From a checkpoint of a small transformer trained on Wikipedia: 4 heads of 32, RMSNorm before and after each block.
Each number is 128 + 32 x the weight over its row's rms, rounded and kept within 0 to 255. Layers, rows and columns count from 0. The size above them is the row's rms in percent of the matrix's.

# layer 2 attention value, 128x128, rms 0.223, rows 49-97, columns 64-127
size [104 103 110  97  99  92  97  98  99 104  98 101 101  89 102 108 119 114 113 115 116 109 106 110 109 118 109 117 111 119 117 128 110 101 112 109 108 110 108 111 117 106 130 117 110 111 116 103  90]
[[ 84 190 136 123 184 144 139  75 138 136 137 134  97  92 113 149 144 154 126 178 114  49 123 141 162 111 115 103  83 110 110 108 146 129 130 132 182 147 140  54  96 143 113 109 124 160 144 174 116 158 129  79 115 160 170 147  85 139 119  95 135 137 142 131]
 [110 111 194 155 128 157 145  80  94 103 125  87 149 194 122 108 139 172 182 157  99 131 100 178 113 156 113 110 202  42 167 174  89 116  93 172  85  60  71 122 162  47 155 119  98 137 112 144 129 117 111 171  83 132  85 209 128 152 105 127 138 132 101 120]
 [150 120 157 135 107 140 140 133 123 157 149 128 163 148 118 134 178 147 101 152  84 111 115 109 138 180 103 137  95 116 203 158 165  66 171  90 172 135  91 164 107 138 117 166 123  88  54 116 117  85 138 153  62 146 118 137 136 144 120 140 116 121 136 160]
 [138 111 114 183 106  94 101 122  44 125 108 157 109 146  76 126  93  85 135 169 142 178 139 119  69 133 154 171 155 149  98 177 118 177 187  72  75  40 136 112 146 129 120 150 146 102 185 119 164 101 116 155  90 119 163 156 141 109 187  81 112 151  99 163]
 [165 171  96 103 125 130 136 164 121 111 154 100 120 112 132 112 124 119 126 124 145 109 120 129 144 155 180 139 132 123 122  41 123 145  79 159 124  62 146 130 120 151 148  43 126 130  94  91 118 140 135  57  85  75  99 119 132 115 112 126 103 119 138 150]
 [ 78 138  97 116 112 151 110  65 147 135 167 104 157 141  43 106 156 148 147 131 161 162 104 115 177 128 185 126 134  78 135 116 103 116 128 132 142  81 186  95 150 149 132 112 105 135 155  91 127  56  97 154 158  82  93 158 148 162 114 139 152 110 129 150]
 [167 163 126  89 100 118  96 133 162 128 170 188 116  71 112 133 159 163 145 139 167 166 189 125 144 126 103 196 138  77  90 134 133 115 154 104 106 103 200  84  91 186 129 107 111 160 143 120 161 138 174 149 109  86 101 117  86 143 165 173 141 136 182  64]
 [143 164 174 141 134 127 117  83 145 126  94 126  74 113  99 164 133 193 198 167 130 173  93 169 133 101 141 149 203 147 137  93 160  97  95 112  80 165 108  80 158  88 118 133 155 100  96 117 137 132 149 196 111  90 107 145 119 203  86 133 132 122  81 140]
 [130 113 120 133 135 145 155 152  89  96 131 115 148 205 118 146 164  47 117 151 168 171 176 113 182  87 111 172 134 161 169 174 136  70 159 141 136  98  91  86 112 129 113 106 104 141 106 102 121  87 172  47 128 149 119 124 106  76 127 113 127 148 144 113]
 [145 150 119 129 103 117 167 142 100  94  89 152 127 188 153 128 109 106 124  82 128 177 103 103 164 157 121 145 148  92 158 139 150 131  93 115 133 122 130  91  86 147 126 133 180 159 101  81 160 114  98  89  99 100  99 138  96  77 154 132 158 131  99 130]
 [114 124 187 133 131 122 140 179 165 125 158 150  85  89 103 107 116 180  86 103 114 133 161 109 125 143  93 155  47  82  95  74 153 153 169 106 158 184 162 137  98 184  74 112 125 130 153 130 168 139 162 121 115  70 181 152  93 163  81  93  62 148 139 116]
 [110 122 109 221 105 157 182 137 114  92 123  76 106 134 110 100 144  45 134  98 146 127 154  83 150 119  79 142 172 135 125 115 169 138 186 110 178 119 121 136 145 111 114 150 167 130 118 115 139  60  92 124 108 149 167 105 135 143 151 145 127 166 151 119]
 [ 98 125 143 124 213 133 125 124 148  95 144  95  96  73 132 134 173 112 116 133 123  97  79 124 133  78  76 151  53 136  88 111 101 147 119 100 162 185 201  68  67 132 105 112 148 144 148 134 105 127 134 144 144 136 195 109 138  85 131  75 128 102 142  82]
 [127 172 167 166  90  98 107 164 125 129 155 127 179  43 136 107 131 124 101 120 103  99  82 139 164 128 154 137 127 131  85 161 157 163  97 125 100  91 152 168 155 135 106 174 150 148 145 147 146  96 169  55  96 109 102 170 127 123 134 102 196 122 107  83]
 [146 151 136 155 134 101 107 109 182 157 199 196  76  57 152 136 106 111  80 124 118  69 128 100 133 108  75 143 130 121  36 123 118 185 128 102  94  90 144  95 112 112 145 136 123  95 135 197 171 144  74 118 198 139 134 123 121 112 146 130 118 139  72  99]
 [126 136 125 105 148 125 114 148 163 149 118 111 150 158 161 116 117 162 137 147 110 137  77 151 167 132 139 232 135  74 129 173 163 136 132 138 124 189 139 101 149 136 138  90 105 158 116 116 151  91 192 209 147 189 142  81 134 116 106 127 152  99 121 144]
 [114 168  86 101 146 149 151  97 105 129 158 125 135 161 139 100 116 103 106 148 120  68  95  71 179 129  85 122 151 182 135 203 135 137 118 139  88 177 113 138 146  71 136 168 111 123 132 149 186  65 155 134 190 157 126 103  77 151 109  99  86  96 181  97]
 [131 137  71 108 179 152 100 110 117 184 163 118 128 121 143  90 140  98  98 166 169 135 158  96 138 138 116 116  68  85  80 152 120 155 200 114  88 148  84 128  78 128  69  64 144 125 104 124 136 100 140  89 153 137 122  81  99  96 139 127 108 145 131 208]
 [143 142 122 189 116 128 131 146  76 165 111 108 136 108 136 103 156 108 139 136 126 135 167 115 130 136 188 128  99  70 131 199 148 119 126 131 134 132 171 115 178 146 192 134 126 116 118 160 103  83 122 154 142 153 144  48 153  47 109 107 171 119 146 148]
 [150 146  41  92 226 173 121 160 107 138 113  60 139 123 113 115 174 100 149 168  56 128 144 126 108 164 103 112 143 161 156 199 174 154 163 167 133 126 125 134 130  91  99 133 145 173 146 159 169  93 166 112 102 111 110 117 181  85  89 154 117  92 160  91]
 [149 203 119 133 138 111 141 118 142 117  90  85 146  93 151 163 162 106 137 163  99 103 127 107 121  68 113 146 217 154 185  75 138 109  94  90 144 119 122 124 151 127 141 146  63 101 130 139 133 127 181 122 156 133 165 137  94 166 109 148 120 167 103 125]
 [164 127 136 112  79  56 131 125 177 162  91 157 148 160  95 181 129 133 105 175 126 161  93 153 170 142 189 141 146 120 159 168 137  96 124 104  72 146  60 220  99 125 121 139  94  77 149 133  91 136 149 146  66 137  77 159 124 171  77 103 136 105  78 106]
 [185 114  80 108 185 120 145 124 175  96  59  86 127 107 127 139  99 109 129 154 139 100 116 135 158 160 132 141 165 167  84 158 158  95 167  95 121 141 137 125 151  77 110  82 169 136 153 153 117 148 190 130 176 119 125  93 142  48 137 163 114 104 117 147]
 [140 131 148 132 134 122  94 160 125  95 103 100 151  78 110 148 120 104 133 116 155  89 123  87 180 150 125 128  92 135 108 156 169 125 141 125 124 154 134 138 113 148 121  24  88 117 152 129  84  53 124  83  59 108 108 157 143 116  47 142 137 159  84  98]
 [ 91 120  97 139 111  58 169 147 122 114 158 133 131 122 178  89  85  74  92  92 114 158 157 127 155  97  88 110 150 142 130 124 168 133 114 154 133 104 169 142  82 109  60 125 124 147 116 148 113 113 153 129  81 124  69 142 134 107 148 110 148 133 106  77]
 [ 79 110 163 139 110  66 125 136 132  94 113 109 119 175 151 137 116 130 124 112 127 117 113 126 174 180 142 116 104 164  89  42  84 186 139 128 109 143 107  71 145 115 130 147 133 119  88  71 129 145  84  82 141  57 123 171 101 144 184 171 130 148 145 144]
 [194 122 101 151 124 144 136  65 164 180 138 134 148 108 110 141 155  86  99 115 121 161  66 111 152 127 130  97 157  85 130 181 155  64 164 139 147  37 135 130 169  93 128 136 180  91 131 158 103 172 123 129 176  96 153  99 168 120  95 130 131 180 149 129]
 [ 35 123 113 173 146 106 153 116 130 119 156 155 143  77 147 106 143 168 125  98  79 127 166 114 132 151  49 173 125 132  99 138 133 122 119 167 129 129  48 130 143 100 180 149 120 149  84 172 152 105 123  79  79 151  91 112 114 188 121  81 172  71 106 110]
 [134 159  89  95 126 162 161 125 129 122  99 142 138 105 117 116  87 175 140 144 113  69 154 138 140 147 139 129 154 165 124 141  76 106 159 134 205 158  90 181  97 103 122  58 151 109 125 196 174 124 149 163 139 139  89 107 116 158  97 147 133 159 137 184]
 [213 127 104  98 125  84 132 111 160 155  92  81  85 111 165 132 100  75 186  47 150 149 135 123  74 106 148  55 128  98 106 104 125  77 104  62 188 130 108 160  88 138 149 177 125 153 176 113  77  91 123 111  80 149 162 159 132  98 172 106  79 166  75 103]
 [ 91 125 148 155 120 176 141 105 115 146 150 139  96 185  92 149 105  93  54 118 123 154  80  86  91 117 142  65  99 125 106 116  94 151 112 132 149 100 146 132 162 147 130  84 202 160 163  92  73  86  52 118 140 147 161  99 136 120 116 134 143 140 149 164]
 [127 168  97 175 135 162  96  85  83 130 166 189 124  96 147  95 187 147 155  96  72 118 137 102 164 125 124 173  89 158 138 176 136 116 145 133  50 131 134 133 130 113 150 127 104  72  89 153 110  95 126 147 141  82 172 116 159 159 130 147 138  57 178 124]
 [137 120  86 102 137 175 189 120 131 134 142  59 103 122 111 137  93 106 130 111 134 124 181 101 130  84 118 115  90 120 113  71  87  92 101 174 117 157 119 139 160 117 167 115 106 179 105 121 132 146 127  61 103 125 132 111  71 120 215 125  76  92 136 190]
 [101 162 100 111 138 161 115 123 194 177 123 147 116 120 126  85 159 102 134 120 123 132 158 137 149 154 138 113 145 175 179 158  78 165 143 130  83 158 111  53 149 107 152  89 159  97 181 160 145  98 152 198 114 130 118  66 179 178  90  85 162  99 146  97]
 [162 181 134 151 131 181 147 148 117 151  92 124  88 162 143 107 166 176  63 185  89 169 139 109 173 131 173  91 119  97 136  97 150 100 130 191 145  94  95 162 108 109  56 126  83 123 140 119  94 121 184  88 167 122 132 178  93 145 131 107 100 157 194 122]
 [167  72 184 102  80  57 173  79 128 117  94 112 138 143 202 141 104 134 147 124 149 189 120 167 131 138 167  83 152 102 168 147 154 121 142 125 168 124 171 159 138 124  79 129 108 141 129  89 144 110 128 215 183 127 153 144  97  84 173 155 137 145 171 115]
 [160  78 188 125  99 137 130 159  83 118 115  78 167 190 137 167 163 129 122 156  81 134  77 152 152  92 117 102 114 178 153 108  85 119 141 110 115 105 167 144 129 124 159 136 185 176 153  83  60  92 182 110 134 138 135 124 123 128 151 143 129 107 123  96]
 [ 98 126 108  96 126  95 130 105 108 137  62 162  96 118 161 110 156 196 132 152 161 120  90 125 160 138 108 118 103 166 105 145 112 130 117 119 142 125  95 132 144  80 157 144 207 133 185 152 158 158  66 199 131 133  93  68 162  89 116 141 120 102 151 145]
 [ 87  98 126 178 155  94 134 161 172 105 109 111 131  92  67  87 109 128  92 131 110 108 142 108 155 180 107 170  86 117 148 123 121 175 132  97 131 126 134 101 146 106 141 131 130 132 147 169 116  63 164 137 112 157  91  82 127  97  98 112  95 110 144 112]
 [134 200 108 137 163 135  73  42  91  78 152 106  97 118 158 122 193 156 175 119 149 123 103 124 136 153  97 150 110  53 111 123 110 100  99 153 158 172 167 115 108 106 112  60 143 141 131 175 167 124 112 132 148 142 100 186  53 125 162 138 184  86 176 145]
 [ 36 144 155 142 178 163 116  99 115 127 183 123 195 119  99 120 198 119 112 129 128 136 112 181 123 190 107 184 115 110 125 172 157 176 126 154 126  76  50 123 107 118 202 110 111 119 111 181 144 132 125 155 121 109 184  89  77 130 129 124 156 103 185 156]
 [165 137  56 160 134 158 141  90 189 164  79 165 156 100 136  99 128  18  95 103  86 165 134 120  93  91 128  76 142 109 141 154 148 120 139 181  87  65 135  94 132 177  92 160  87 137 164 147 100 154 163 129 105 202  99 101  96 115 118 118 145 161 186 108]
 [204 134 109 145 136 139 140 112  98 141 107 165 168 149 113 130 135 190 139 110 102 133 105 106 104 119 119 159 110 111 125 202 116  89 174  92 125 170  80  97 125 116 151 119  39 141 116 179 150 164 148 130 135  47 102 120 177 135 186 139 189  97 146 144]
 [ 83 136  70  82 136 145 134 105 125 180  92  78 143  90  89 131 102  92 110 137 140  83 182 150 105  63 111 147 113 175 108  74 167 155 108 138 129 131  92 132 135 109 164 105 125 133 137 187 189 130 122  38 120 111 137 147 105 166  97  99  98  90 125 144]
 [135 148 112 145 129  57 155 125 122 102 111  92 160 161 141 123 129 176 108 105 121 198 120 164  81 160 110  61 188 125 137 121 112 101 153 129 110 112 171 135 156 148 126  98 127 169 137 116 158  50 105 114  84 124 142 139 103  99 135 151 118 112 135 128]
 [189 151 135 144 126 145  89 123 145  91  84 183 147 125 127 130 139 177 233 118 113 143 102 124 190 154 133 144 171 145 128 122  99  98 110 111 130 116 154 109 127 137 179 133 179 124 154 123  79 131 128 132 167 120 129 119 114 152  77 143 169 175 111 173]
 [ 58 173 113 108 160 136  79 148 119  47 144 130 106 199 117 131  93 109 105 117  95 103 104 138 107 169 134 107 159 129 169 107 106  94 150 110  62 141 135  80  90 148 185  82 160  56 128 108 120 124 191 106 130 116 139 136  79 132 170 139 153 121 162 199]
 [122  83 161 163 129 125  88  76 147 119 133 157 122 180 151 118  71 150 106 149 100 166 163 111 182  84 150  95 129  62 156 127 116 160 120 117  65 127 162 139 137 115 127 134 139 186 149 110 196 114 147 116 134 155  68 187 112 128  80 163  99 151 134 141]
 [144 152 117  97 128 117  58 113  92 165 130 155 141  63 119 166 116 123 116 164 164 106 112 158 145 106 138 141 114 116 195  76 103 106 172  94 140 154  93 155  79 121 205 140  68 106 171 140 100 179 103 174 133  86 155 125 175 148 120  53 124  96 125 194]]